Each number is 200 + 20 x the weight over its row's rms, rounded and kept within 0 to 999. Layers, rows and columns count from 0. The size before them is the row's rms in percent of the matrix's.

# layer 6 MLP gate, 448x192, rms 0.156, rows 58-94, columns 0-63
105,167,220,197,218,171,200,195,210,205,199,183,226,202,192,145,186,234,211,178,206,185,208,205,169,240,161,181,179,203,193,178,202,201,178,193,224,193,169,208,202,197,195,210,167,214,204,174,193,192,200,135,225,207,197,203,171,221,192,225,173,214,152,207,198
102,227,255,201,191,199,211,218,182,200,206,233,187,194,204,190,194,200,223,176,217,218,207,210,193,178,142,203,197,210,238,229,202,219,181,171,204,162,205,193,202,208,208,179,199,237,196,210,214,161,206,204,234,205,163,224,200,214,220,208,218,199,160,214,194
095,148,184,182,206,190,200,184,217,226,221,205,176,193,187,177,210,214,222,208,211,224,222,192,183,246,174,200,222,225,221,204,202,163,191,180,221,223,187,200,203,200,168,213,179,198,230,181,216,192,188,229,178,183,225,194,234,165,208,201,205,218,165,199,184
100,207,216,214,199,203,192,157,182,194,206,207,204,185,208,215,189,182,216,192,205,156,199,202,205,223,216,207,187,208,206,233,198,200,216,213,197,208,209,198,193,206,198,132,193,216,185,228,192,210,214,226,201,190,222,196,226,224,192,200,219,248,206,217,226
094,218,199,240,189,239,180,188,198,184,194,214,168,200,192,193,183,207,245,198,184,175,213,182,209,164,204,220,198,171,207,239,219,206,201,210,220,176,210,186,205,193,219,186,183,167,183,204,194,213,187,191,188,209,212,221,194,215,223,183,230,198,188,191,217
110,229,184,156,198,211,234,194,237,192,204,198,188,216,181,185,210,224,200,207,179,169,234,213,188,193,192,211,219,189,188,192,203,205,184,194,206,183,210,161,225,224,208,215,208,164,185,208,205,192,216,188,193,197,220,191,198,234,210,177,221,162,230,146,176
096,195,202,187,243,190,174,179,211,176,178,205,236,211,209,193,224,221,199,182,214,208,215,200,203,218,173,193,207,223,164,178,175,214,194,214,169,209,191,182,167,210,220,200,226,231,185,197,195,189,223,206,238,205,174,191,209,216,226,191,213,171,199,190,182
100,229,189,207,222,204,227,199,171,183,187,179,201,207,203,192,202,248,214,222,231,244,220,235,181,208,245,177,217,223,231,185,202,231,203,223,207,194,163,211,174,191,180,194,232,226,210,224,187,199,217,189,200,197,207,214,193,231,215,210,227,218,213,187,242
108,206,191,203,191,200,202,209,189,213,175,228,185,229,173,232,178,227,209,224,219,200,179,218,183,196,219,211,191,205,242,190,212,206,189,215,236,215,226,197,252,199,182,221,215,230,208,223,230,198,210,217,193,255,215,211,193,228,213,184,196,207,228,188,245
106,221,188,186,211,171,182,233,176,191,224,203,170,214,212,182,205,223,204,198,195,158,230,184,189,191,235,199,244,184,207,209,183,232,198,206,185,178,171,183,208,195,185,186,201,168,178,210,176,210,163,162,213,194,200,211,202,194,179,190,178,224,227,198,183
104,191,184,207,176,203,189,186,223,207,204,195,209,236,207,182,188,186,216,173,200,188,178,200,193,207,195,215,230,174,226,239,229,194,204,192,213,190,216,193,219,197,216,206,221,216,223,174,182,185,206,179,210,203,203,199,203,200,222,228,223,211,144,222,231
101,193,207,186,201,201,198,196,192,171,244,195,252,221,214,187,208,166,207,246,191,235,186,165,203,161,234,216,205,208,202,230,206,213,221,170,167,158,200,214,193,201,217,198,231,220,183,190,191,201,213,190,192,192,187,174,217,182,227,193,217,206,193,221,204
096,179,191,191,192,213,205,201,195,237,191,167,220,208,168,221,167,182,197,218,213,171,226,197,202,160,186,182,211,204,139,202,215,196,197,200,197,175,237,190,208,199,220,185,194,182,210,222,174,214,202,190,196,212,180,188,201,186,179,184,187,181,185,205,214
095,236,221,182,187,214,201,204,213,204,193,219,187,216,200,219,179,221,170,218,207,223,196,214,198,188,188,180,187,228,244,217,221,210,219,248,219,231,195,233,219,195,208,201,197,207,208,202,198,192,193,205,224,218,196,175,180,226,212,209,185,214,185,236,211
094,231,194,163,166,206,199,215,193,191,213,204,205,183,225,212,193,247,212,213,205,215,153,234,202,231,201,140,182,193,206,194,191,196,213,174,220,179,212,182,195,179,220,208,194,205,221,211,204,208,181,205,212,160,197,223,225,228,211,221,211,211,170,229,203
103,207,202,184,205,193,199,164,214,200,196,188,194,216,195,200,175,221,192,180,241,193,207,200,187,191,207,236,228,184,202,179,190,183,224,169,216,167,193,230,222,189,231,200,227,206,217,196,182,177,182,192,188,195,195,197,184,204,190,226,215,187,158,184,202
102,238,203,199,194,178,175,197,179,186,183,215,222,185,176,222,159,199,213,153,206,179,206,208,194,183,210,161,203,221,206,209,205,196,190,203,250,197,224,233,195,190,198,190,205,184,217,213,215,234,191,174,220,196,196,234,215,222,167,207,175,201,180,178,200
091,245,198,192,211,185,202,185,196,212,199,215,152,200,177,180,191,194,176,162,176,181,195,232,188,189,193,214,200,184,214,201,172,194,180,217,184,211,218,176,210,175,208,203,198,188,213,161,214,184,176,176,211,173,170,233,197,205,250,209,209,222,185,203,197
106,172,167,240,187,201,196,166,236,188,206,199,197,197,221,220,196,188,201,236,175,206,224,224,213,233,221,189,215,228,212,177,215,206,210,179,200,195,186,218,232,187,234,219,204,192,242,208,167,235,196,208,191,246,197,197,204,200,219,189,190,209,226,164,208
106,228,231,187,163,194,204,184,185,202,193,179,231,163,200,201,162,207,201,213,188,205,203,210,188,194,212,217,207,207,211,199,229,206,208,165,218,208,205,174,195,210,231,196,209,188,220,168,189,198,197,190,135,221,196,232,185,164,180,223,181,182,185,220,187
096,182,197,207,207,175,197,199,182,204,229,214,217,199,173,172,186,209,222,195,168,199,197,195,203,193,225,189,202,176,206,211,168,196,181,231,232,180,172,206,228,229,195,203,204,161,184,169,197,189,201,191,200,199,149,157,203,224,201,192,265,219,200,205,202
093,188,187,226,214,201,225,213,164,205,190,170,219,230,218,208,179,205,212,178,211,185,195,206,230,205,189,189,190,212,233,180,188,205,208,172,201,175,223,182,208,184,194,214,238,202,220,202,199,191,180,210,209,223,205,199,229,188,201,180,195,205,192,189,200
099,200,233,198,168,215,220,155,217,198,196,200,199,207,168,186,198,213,210,178,212,209,197,224,198,192,192,192,200,213,216,197,193,183,216,203,176,195,214,213,181,213,194,191,234,208,189,193,193,180,185,237,229,202,225,187,208,187,182,223,185,146,264,239,204
093,243,179,180,170,178,215,207,210,208,193,187,188,192,241,221,176,209,207,213,211,233,171,209,170,213,183,224,232,169,241,199,190,203,192,202,207,208,170,198,201,197,196,217,187,159,212,216,209,212,188,206,208,198,194,193,204,199,203,157,179,190,181,195,181
094,198,189,187,221,204,182,229,197,176,173,221,203,190,187,196,199,258,219,212,213,188,210,189,171,182,221,178,196,231,192,180,177,225,207,221,219,195,216,172,188,175,174,201,224,196,220,204,203,211,213,177,188,201,193,250,224,226,232,225,214,163,206,200,165
107,224,228,185,200,197,194,179,240,187,204,204,213,206,205,162,186,201,191,185,245,207,215,219,200,229,179,173,226,191,209,176,199,222,186,185,190,183,229,198,224,220,168,213,184,180,197,200,204,199,205,159,179,233,194,215,215,218,196,185,166,220,203,220,223
099,178,215,209,184,197,159,180,198,222,190,205,211,200,176,162,202,185,212,227,233,190,221,214,223,200,202,225,191,220,220,223,204,260,200,203,212,180,223,176,183,193,236,206,224,198,194,183,209,198,210,187,197,199,207,196,185,211,183,190,221,191,180,193,213
095,191,231,197,196,208,194,187,204,186,204,216,211,224,214,202,220,197,196,167,228,189,191,194,167,180,164,185,199,206,206,210,197,205,188,211,186,207,196,208,203,178,234,187,198,172,207,195,187,158,176,204,191,187,213,184,170,207,198,186,197,219,189,217,162
101,219,198,192,203,227,192,226,196,190,199,167,210,202,174,179,175,235,208,166,244,204,182,206,186,182,203,216,246,200,206,195,201,204,224,194,212,173,150,251,235,215,210,191,184,166,197,184,189,184,207,206,180,214,171,179,215,217,215,210,186,193,201,223,194
097,187,168,185,212,223,199,199,219,208,224,210,219,212,196,187,149,213,221,193,185,190,175,168,238,243,199,194,197,191,225,180,178,183,161,199,188,178,211,175,215,208,218,186,198,190,203,183,190,213,210,228,225,217,197,218,204,202,178,196,179,187,198,208,220
097,237,233,168,219,176,185,174,181,185,227,218,258,206,166,194,193,196,205,222,208,208,210,224,182,189,173,194,189,212,203,232,187,203,238,199,180,200,188,226,178,215,216,204,180,197,199,242,201,225,233,223,194,157,184,179,222,225,209,188,223,168,201,198,218
102,205,216,170,190,206,173,207,162,163,212,232,174,220,189,219,218,184,153,199,224,175,234,188,204,204,230,242,194,201,215,210,181,177,187,190,220,210,217,179,180,180,207,216,159,198,194,192,198,229,218,221,197,225,214,203,168,218,188,171,178,238,207,205,220
115,216,219,200,170,198,205,174,219,194,208,174,218,222,222,172,181,199,235,203,190,209,183,183,153,212,213,218,209,189,192,230,214,219,176,157,191,199,225,162,220,183,211,209,184,189,150,201,243,187,206,206,185,238,253,208,148,210,198,188,171,194,206,190,188
105,192,161,216,230,209,192,193,203,180,194,183,172,205,209,185,198,211,233,218,202,189,178,203,200,182,192,211,197,244,236,216,216,180,207,177,221,215,159,207,212,173,209,228,221,184,137,209,200,184,216,177,180,200,188,201,198,207,221,198,176,220,190,205,214
111,203,176,203,188,207,186,215,166,204,185,190,232,217,242,190,185,168,179,199,208,225,195,206,174,221,218,207,265,202,193,188,225,208,176,174,202,210,212,188,184,180,168,198,210,207,198,202,205,238,170,202,213,201,177,185,211,235,196,228,215,199,189,189,199
101,214,180,234,197,204,198,198,199,183,172,177,218,199,198,192,188,183,192,193,175,189,226,235,196,177,213,162,205,198,196,225,197,231,179,224,220,161,172,216,196,193,148,219,196,201,172,202,183,200,222,196,208,186,186,220,198,197,225,168,200,181,193,229,174
098,199,203,219,237,209,199,197,219,197,181,203,192,210,219,218,205,186,201,216,228,211,152,222,178,203,206,186,197,224,224,220,222,223,194,177,162,211,184,160,201,233,193,172,188,170,180,202,193,161,236,230,230,202,206,186,197,184,192,222,207,184,227,210,244
# layer 6 MLP up, 448x192, rms 0.152, rows 58-93, columns 0-63
104,190,161,256,214,241,166,215,227,203,209,190,214,211,219,191,186,203,203,196,152,195,192,198,198,181,236,206,204,196,222,204,192,209,184,204,192,195,161,148,212,197,227,209,199,192,197,217,192,183,186,185,170,214,200,202,202,179,189,220,195,179,184,209,197
103,206,218,179,179,204,205,213,206,185,200,225,211,192,244,174,182,237,191,221,199,180,217,223,236,192,189,183,218,204,158,214,194,192,203,223,175,229,196,178,198,180,215,182,205,227,201,224,181,206,187,212,186,149,246,206,224,211,175,205,200,184,182,207,208
095,232,188,192,225,241,197,201,186,198,228,212,195,227,182,210,200,178,219,190,172,193,192,202,229,186,188,198,187,181,157,200,176,187,197,214,224,233,190,210,207,202,194,186,204,222,193,177,184,164,215,166,209,179,170,217,179,248,188,203,209,226,254,207,189
100,200,184,211,219,191,208,206,225,184,180,186,208,213,176,176,184,188,198,213,191,215,190,199,176,202,174,197,196,215,200,179,217,241,235,169,217,217,178,199,177,183,216,179,222,197,208,192,223,205,209,186,228,190,217,208,187,212,197,195,188,180,198,186,201
095,199,238,229,235,224,216,142,203,192,220,151,177,200,201,183,255,225,175,212,209,206,189,177,186,185,169,210,191,171,223,233,164,188,212,195,203,209,208,215,191,214,231,184,191,192,181,208,188,200,210,169,218,210,182,202,158,213,177,166,200,160,210,212,173
105,236,203,226,212,177,197,250,214,196,197,208,206,194,201,206,196,215,224,196,171,193,203,195,168,192,218,195,234,200,209,230,214,184,213,208,194,223,192,192,205,209,160,206,225,207,195,190,202,213,214,187,219,214,210,205,188,209,196,205,201,196,177,221,196
089,235,172,233,215,210,221,184,195,237,192,165,205,183,240,191,203,214,235,182,214,195,186,226,202,188,232,212,192,189,222,203,215,183,213,203,212,197,244,208,212,203,218,206,196,200,200,236,211,193,224,210,218,228,192,173,190,186,202,211,185,209,172,210,167
094,222,158,201,198,189,220,161,195,204,210,187,173,198,209,191,218,217,225,235,185,198,166,189,205,168,180,211,219,199,204,178,200,203,215,188,222,206,179,217,214,187,222,210,169,196,156,242,204,226,186,215,179,221,164,202,185,207,234,177,183,210,200,193,149
103,217,196,173,172,174,175,156,189,194,167,187,207,224,210,215,221,211,211,189,226,174,182,175,190,200,191,183,215,200,205,225,214,251,198,198,199,199,203,227,202,155,203,216,191,237,169,212,211,201,191,206,211,178,251,182,203,161,213,183,215,182,206,210,202
103,239,183,225,203,213,223,212,201,192,205,169,198,194,218,189,243,222,188,215,230,183,214,199,206,204,177,198,219,215,177,225,190,213,235,254,186,194,212,162,209,210,209,202,173,188,184,180,192,205,187,192,226,229,205,211,197,235,218,207,217,174,220,196,158
104,189,232,199,185,220,198,200,177,204,223,208,176,211,201,184,193,207,208,195,173,190,193,193,192,190,193,202,180,222,219,171,203,231,225,176,202,208,205,209,222,187,194,187,188,204,198,218,204,205,182,217,226,186,210,212,228,191,195,232,219,201,175,239,197
103,220,192,183,205,210,206,212,193,216,210,198,215,153,170,179,206,188,217,214,191,214,204,219,214,186,192,213,174,199,206,217,215,196,209,194,208,211,191,196,199,209,217,211,200,182,196,192,222,192,187,196,187,192,248,195,245,183,196,222,244,204,187,217,193
094,201,165,174,215,176,193,181,180,184,183,201,189,203,186,204,233,210,192,177,215,182,189,189,194,181,207,180,170,198,159,199,224,224,178,195,225,204,172,200,192,193,188,203,204,173,209,179,174,168,201,214,209,193,161,225,182,185,222,195,229,170,191,191,188
100,234,191,201,228,188,183,204,188,178,204,210,206,168,205,198,191,216,178,245,182,192,170,202,220,221,190,165,195,224,190,203,196,182,196,188,186,185,185,211,166,188,159,193,211,184,202,186,230,218,185,170,203,184,209,229,214,202,200,200,251,219,210,205,212
095,212,219,228,197,202,222,197,195,186,220,196,224,171,176,185,222,212,229,219,232,207,167,203,203,226,227,221,249,204,175,171,211,230,199,181,192,216,186,219,211,216,201,214,179,188,212,196,191,211,222,205,234,154,223,238,197,208,196,211,203,206,195,202,215
106,155,174,214,212,189,216,208,218,223,225,212,209,215,173,165,182,196,186,177,199,206,199,231,216,173,182,225,211,197,215,183,180,216,218,198,207,203,227,196,211,202,222,219,242,199,193,150,204,204,191,173,183,208,188,219,213,217,176,176,192,196,164,228,205
102,225,210,185,207,205,206,213,208,206,187,206,200,204,198,208,185,184,172,202,203,198,188,214,207,195,210,184,214,221,207,204,188,219,219,183,203,251,190,196,195,203,195,208,184,225,155,221,204,198,215,189,171,200,166,188,195,185,188,189,174,191,186,201,187
086,155,196,218,218,210,208,230,226,210,193,212,194,238,183,205,195,196,191,221,213,212,233,217,196,160,211,182,180,220,212,192,200,223,207,213,215,219,210,202,209,207,235,195,192,233,200,192,193,234,201,206,170,207,204,233,194,210,234,177,210,196,196,172,210
097,219,188,189,197,194,180,213,227,183,163,176,196,199,227,230,180,203,153,239,187,161,209,199,214,202,200,212,237,207,213,198,175,211,222,208,190,172,225,217,201,152,178,189,215,213,192,200,210,203,190,188,184,194,218,199,170,196,208,191,212,201,209,209,176
107,177,217,202,173,200,189,194,207,216,219,170,187,203,246,216,219,215,176,171,184,209,218,204,192,195,210,159,213,162,209,212,229,235,187,187,228,206,174,202,210,199,234,185,222,205,218,210,220,217,207,223,203,229,174,196,214,186,173,188,213,168,172,193,214
095,198,195,214,195,231,188,175,174,187,219,193,202,225,200,179,205,190,210,235,262,184,199,212,221,174,173,193,219,214,218,221,161,205,188,232,182,167,214,208,204,180,178,206,212,184,211,193,178,223,189,191,183,190,210,164,175,247,175,202,174,203,206,186,196
098,210,187,244,182,200,156,190,203,228,209,201,214,220,206,175,200,194,190,196,200,189,188,174,174,227,193,181,237,186,204,208,210,209,197,180,234,220,208,182,181,196,194,201,182,177,191,212,209,195,222,167,209,216,160,230,174,184,203,208,194,239,202,195,239
095,205,207,208,216,211,203,244,200,228,205,195,190,192,222,181,223,214,155,213,248,202,198,215,207,210,204,168,212,151,172,207,229,224,218,230,242,202,213,203,225,155,180,214,229,225,216,212,178,214,230,167,192,231,188,215,202,197,221,201,194,227,208,189,213
091,229,196,187,189,199,243,224,182,183,202,218,190,230,257,205,207,192,239,209,208,198,200,206,213,207,201,195,202,194,189,192,206,209,171,184,191,162,187,245,203,190,214,232,194,181,232,214,199,240,166,194,202,191,173,199,168,187,204,227,204,200,206,178,253
095,225,201,191,207,204,213,187,207,212,158,217,188,185,213,170,187,227,225,233,190,217,205,203,200,176,180,196,221,177,201,191,203,178,221,222,199,196,212,190,181,211,236,185,209,181,215,228,202,185,226,181,215,207,220,225,194,205,208,158,186,157,213,199,236
107,166,212,206,231,226,204,217,204,202,193,243,221,208,160,244,216,226,187,207,183,207,220,170,179,179,193,188,226,154,187,207,185,192,183,201,192,163,203,179,199,183,206,213,190,219,187,228,208,192,202,223,190,176,203,211,213,212,215,215,173,183,202,233,202
097,176,250,192,210,188,208,199,250,200,194,203,198,227,211,187,235,260,189,202,159,205,207,166,182,218,196,192,213,203,216,172,184,192,175,221,181,160,167,200,173,185,234,182,200,225,180,197,199,255,190,237,189,223,203,198,185,185,186,206,193,218,179,195,238
092,219,240,201,212,202,221,246,196,175,205,183,181,189,150,190,196,177,207,189,163,201,160,211,243,188,212,208,216,191,210,217,202,200,184,194,222,221,186,172,177,196,221,200,194,174,205,202,156,201,195,164,184,209,179,202,226,236,225,184,202,213,208,195,248
097,213,208,227,219,217,175,200,207,215,183,183,198,188,197,214,206,191,223,211,193,192,158,201,189,223,167,206,178,238,217,182,205,233,174,194,230,188,210,210,232,203,192,192,215,183,224,196,201,218,198,187,206,216,216,197,182,177,178,229,174,201,213,199,187
098,185,243,191,171,182,226,194,184,222,191,232,195,209,176,201,189,187,206,196,168,217,152,231,154,192,192,200,190,202,203,173,219,200,213,213,201,208,179,202,175,188,205,216,202,199,169,192,203,210,192,209,206,256,191,213,206,204,178,190,201,209,187,176,170
103,198,196,202,191,226,173,205,230,182,174,213,174,226,166,200,180,205,198,248,222,222,207,186,183,189,173,180,188,203,215,209,226,198,230,194,219,191,217,185,192,221,162,196,195,202,241,231,176,192,174,188,210,185,174,235,183,210,244,171,220,229,194,170,189
104,175,199,212,234,156,219,184,205,187,204,244,236,215,243,208,168,175,172,189,227,186,207,177,198,205,207,216,197,183,227,213,212,217,207,207,189,196,198,215,185,215,244,201,192,212,190,194,229,178,205,179,219,192,183,209,198,210,173,218,178,237,172,169,202
132,193,180,236,191,188,197,220,214,194,204,227,194,213,240,192,203,207,205,193,214,217,189,219,216,218,216,220,179,173,183,233,210,195,176,191,222,180,179,191,197,197,231,198,192,166,190,195,195,202,206,163,191,225,182,174,213,152,192,214,184,218,178,202,178
101,203,191,195,205,191,204,176,234,179,196,174,208,187,189,185,220,242,201,190,180,201,252,181,213,211,225,163,219,231,199,168,202,200,166,196,198,187,196,218,234,208,228,204,213,193,192,202,222,228,200,188,225,203,214,212,243,188,225,232,172,197,205,184,195
101,187,241,200,215,167,204,157,203,185,178,219,220,180,201,198,240,175,174,197,198,159,217,175,215,224,209,216,210,202,216,180,189,172,218,179,186,217,174,185,204,179,207,161,213,199,192,162,168,220,181,170,200,206,199,216,187,195,185,214,201,168,207,187,196
098,199,229,188,191,174,206,227,183,185,216,174,222,202,173,186,227,207,164,224,201,189,223,197,196,150,188,160,211,223,182,209,174,194,201,200,208,211,205,212,176,207,174,178,196,227,156,203,200,199,173,201,175,189,172,193,204,142,213,194,188,173,244,241,188
# layer 6 MLP down (transposed), 448x192, rms 0.15, rows 58-93, columns 0-63
099,168,192,168,183,168,207,226,215,224,183,196,214,225,190,193,185,180,188,198,200,196,226,224,180,214,247,209,207,218,210,178,224,237,204,213,206,210,154,215,174,197,199,211,184,204,206,178,230,236,170,228,187,199,199,176,197,218,208,182,201,194,223,192,185
109,176,196,170,212,229,184,221,183,186,161,201,217,204,193,192,179,206,224,208,188,208,215,172,211,202,223,240,193,222,161,208,217,213,221,202,242,204,162,189,216,225,179,201,196,204,221,213,215,213,200,234,213,209,223,215,216,243,166,168,217,177,168,147,211
098,201,192,193,230,204,184,183,218,221,162,221,197,203,222,193,182,216,201,199,215,187,198,163,195,207,191,182,213,209,151,194,240,186,199,227,211,163,219,179,194,216,194,159,170,185,173,237,215,174,192,205,180,210,196,218,218,205,211,192,199,194,201,169,179
105,225,189,161,210,171,203,197,179,172,180,203,172,213,210,183,205,195,224,201,167,193,216,148,211,186,153,182,180,182,218,210,200,209,212,191,195,200,183,194,228,214,208,229,213,189,200,213,239,199,209,193,193,219,180,203,188,216,176,185,187,194,221,184,161
097,198,205,207,179,213,203,209,179,211,183,218,169,202,164,216,197,196,208,201,183,199,194,196,233,203,223,203,177,192,257,186,197,205,245,198,168,208,176,209,216,179,206,189,194,231,191,171,203,213,210,191,212,176,206,210,220,167,241,238,225,218,206,142,181
101,220,189,198,185,197,204,209,156,226,182,205,221,216,205,180,205,230,210,203,179,203,215,215,197,194,176,209,229,181,258,204,198,186,231,178,192,156,210,220,192,200,181,175,194,183,223,198,167,228,231,207,194,213,209,185,210,186,221,193,242,205,168,202,181
097,230,222,180,220,184,212,211,199,217,202,170,188,192,220,227,171,196,200,200,188,201,198,211,219,185,241,241,166,185,219,240,186,207,200,192,212,189,198,209,187,204,214,200,203,190,236,200,201,172,202,168,201,226,187,209,221,204,201,205,199,168,175,205,160
100,202,181,226,201,208,146,162,201,193,178,199,191,200,193,138,169,154,197,202,222,211,188,209,166,215,209,220,239,204,235,174,203,211,213,206,170,175,217,199,194,202,234,187,167,207,185,212,228,202,211,171,187,186,181,154,190,195,195,192,190,206,203,211,231
100,199,188,181,231,208,188,232,238,217,221,163,232,173,199,238,164,198,194,225,198,242,206,218,222,239,198,217,201,210,200,217,218,215,211,208,185,207,198,190,212,207,194,200,206,220,207,208,201,173,197,198,161,200,197,218,235,177,202,200,220,208,227,204,242
100,184,240,194,157,184,196,214,183,214,225,181,210,214,231,223,200,166,206,183,187,207,198,202,188,156,177,189,187,219,206,206,191,216,196,177,212,177,199,201,202,225,225,191,204,189,248,192,196,172,192,169,178,222,207,200,166,150,200,174,198,190,183,209,199
101,225,183,203,210,208,205,243,214,211,197,191,231,183,192,197,165,210,157,176,233,186,203,232,162,209,235,207,185,213,189,227,190,200,189,174,210,183,218,181,198,223,188,195,213,207,221,218,176,231,188,194,173,212,178,180,197,190,201,221,214,223,182,192,199
101,214,198,163,233,197,225,158,232,197,196,196,207,182,167,190,153,160,199,198,184,199,175,175,227,208,228,190,197,213,133,189,175,204,210,235,237,173,203,245,222,208,199,201,201,205,210,205,189,188,212,200,214,187,196,187,227,206,211,175,198,227,169,226,173
099,210,178,224,208,184,223,199,241,199,174,196,201,206,221,238,227,208,190,224,199,196,202,181,192,183,172,194,211,188,185,202,172,166,170,201,154,201,192,229,192,172,186,214,191,195,187,198,193,216,224,201,181,201,204,223,192,212,215,208,220,227,186,216,242
100,188,214,201,196,177,185,195,179,247,220,197,205,185,153,185,198,171,190,175,152,184,194,200,238,230,194,196,166,223,225,188,195,205,194,184,199,198,184,180,233,167,179,208,195,214,197,207,222,228,196,191,242,217,167,194,220,212,195,205,206,179,182,192,189
101,225,188,168,218,226,212,175,174,190,180,187,234,186,208,215,187,198,165,219,216,198,207,205,224,234,206,184,216,178,190,175,202,204,205,233,190,205,182,196,194,231,210,178,191,205,209,191,195,228,200,208,185,221,205,228,221,190,207,195,193,192,213,214,205
104,200,181,198,185,183,230,223,176,220,210,201,210,163,190,212,197,220,199,201,216,221,238,185,226,170,217,180,181,181,186,183,245,184,201,207,211,203,217,199,161,232,194,221,166,210,180,240,218,208,193,202,202,208,201,191,201,195,221,197,183,195,202,213,233
102,193,200,186,162,204,195,211,182,201,239,185,202,180,212,186,183,235,187,168,204,173,197,199,211,190,208,167,208,236,212,169,200,205,172,174,223,209,194,223,193,210,152,198,208,207,195,226,201,199,199,233,208,212,219,221,231,188,184,167,230,197,194,182,168
089,213,204,230,226,186,181,225,192,221,233,212,203,196,183,214,189,215,221,189,217,194,171,173,214,185,213,201,181,163,201,209,241,202,209,179,207,198,183,213,220,205,188,183,187,169,220,233,211,193,201,213,209,150,202,169,197,203,200,182,223,174,202,212,210
098,194,191,218,216,169,217,222,191,209,184,213,202,201,165,175,212,224,216,181,175,230,177,174,172,163,221,186,207,198,195,212,193,197,186,212,212,208,193,194,195,194,173,184,175,207,182,194,225,203,209,207,215,180,178,221,198,196,182,205,206,163,177,199,198
097,200,216,199,214,220,216,219,186,206,184,197,177,218,214,228,197,179,192,204,200,162,182,196,170,210,204,182,185,208,213,169,192,230,187,190,193,195,199,180,243,207,240,208,252,188,219,201,215,185,200,172,206,207,213,200,211,213,220,233,177,178,214,182,191
094,214,176,200,197,176,209,211,222,207,230,178,206,195,195,228,207,199,211,196,172,172,241,167,231,145,186,182,185,205,225,213,182,240,218,188,213,204,164,181,196,189,201,194,192,195,240,225,206,211,195,213,191,204,197,209,191,168,212,234,210,207,216,163,168
095,196,215,168,202,207,186,196,200,203,205,188,191,199,206,208,201,208,195,185,164,202,187,214,218,202,201,219,206,200,205,212,181,178,213,184,193,198,207,183,192,182,199,214,230,203,195,181,192,197,188,223,204,224,226,197,217,187,215,229,228,145,207,154,179
099,185,200,230,207,199,192,198,188,232,204,201,208,212,217,216,181,179,216,192,143,197,201,218,196,224,196,203,184,187,179,175,194,179,171,245,188,197,210,217,202,190,213,217,163,205,194,217,220,208,224,173,193,217,197,183,195,176,195,186,178,179,218,196,189
095,180,175,234,215,206,204,229,179,220,219,197,202,183,190,180,192,208,151,193,201,174,177,169,170,205,223,195,214,169,186,218,201,178,210,207,197,205,201,168,232,185,218,170,158,226,195,192,193,182,199,171,192,169,197,173,205,175,198,198,211,241,228,209,204
092,216,208,194,198,209,178,213,214,204,242,213,238,212,175,220,168,211,186,202,202,186,185,189,181,219,209,176,199,215,223,197,188,238,216,188,208,228,215,208,180,175,213,176,192,207,216,175,194,185,199,185,221,236,200,208,185,206,199,212,221,231,220,227,223
109,200,207,170,217,194,172,194,208,215,189,196,214,219,189,206,196,207,214,196,237,232,183,193,195,194,209,223,205,182,201,174,190,187,224,226,186,192,174,182,176,150,219,209,194,186,174,248,184,188,195,222,185,191,202,199,193,218,227,187,219,222,184,205,199
102,183,190,198,192,176,195,174,220,210,248,213,183,206,223,207,205,254,168,195,187,188,159,177,220,209,164,165,198,176,225,164,187,176,212,212,213,197,181,190,186,200,181,156,152,205,148,196,228,171,234,204,181,164,207,227,191,202,219,203,229,220,224,233,201
097,204,189,206,186,182,185,218,189,220,210,190,180,189,178,182,205,215,214,216,221,190,217,196,221,162,190,176,180,231,219,208,215,212,202,214,170,229,193,209,227,213,231,223,246,203,218,196,187,179,202,218,195,199,197,265,194,175,207,167,185,194,194,197,153
100,181,182,200,168,189,209,196,206,194,184,222,195,211,192,206,208,204,192,231,207,180,167,161,212,243,213,192,206,193,192,231,187,204,149,217,202,197,198,174,153,196,189,179,224,170,173,190,168,170,199,183,211,174,179,179,202,195,176,221,214,172,161,213,189
094,159,198,191,181,208,221,205,191,181,193,239,237,199,205,170,222,201,212,202,164,214,180,178,191,168,196,215,212,212,231,175,218,197,219,198,192,190,219,173,198,171,198,204,203,240,204,190,183,185,206,198,196,190,220,228,203,172,196,203,198,213,167,215,219
101,196,178,151,195,218,212,222,189,213,189,216,189,202,190,235,166,220,204,196,208,205,176,202,209,194,204,226,203,184,163,208,243,185,177,204,193,231,198,198,206,195,214,228,218,213,224,219,198,165,208,194,192,226,208,223,203,195,208,223,190,215,208,192,238
106,195,175,219,221,193,178,221,194,221,189,223,242,199,191,236,198,200,204,175,203,187,230,192,222,187,185,200,216,198,198,192,209,156,171,182,231,197,194,155,177,215,229,243,245,229,200,156,202,208,201,213,186,190,223,232,243,175,214,229,209,219,237,177,201
113,170,175,190,193,198,191,195,186,215,165,201,202,186,213,179,207,231,217,158,215,183,178,204,200,184,214,192,195,189,137,205,242,193,168,178,187,180,192,203,218,220,200,224,190,196,201,236,201,189,153,212,243,185,185,186,187,236,173,198,192,201,165,196,186
099,185,202,184,180,195,185,196,187,226,193,201,185,186,190,224,168,209,217,200,184,203,228,186,233,194,234,167,189,192,242,235,234,168,202,186,202,182,178,215,206,186,209,197,207,202,196,198,188,226,210,213,209,163,162,227,187,179,222,205,220,187,221,216,219
108,204,204,156,152,176,175,223,210,213,168,193,211,179,169,198,178,214,201,208,208,226,183,196,177,200,163,203,202,191,220,201,191,212,229,190,189,190,204,191,200,220,224,222,191,206,203,169,185,214,155,211,226,227,217,210,193,194,191,212,203,202,222,209,165
100,235,190,185,227,226,194,186,192,179,197,204,217,180,192,198,215,184,183,205,214,204,182,175,194,184,229,277,196,169,191,199,201,202,206,210,188,183,229,199,197,195,194,210,188,179,210,196,210,197,223,171,218,187,238,191,200,201,211,204,204,168,210,180,174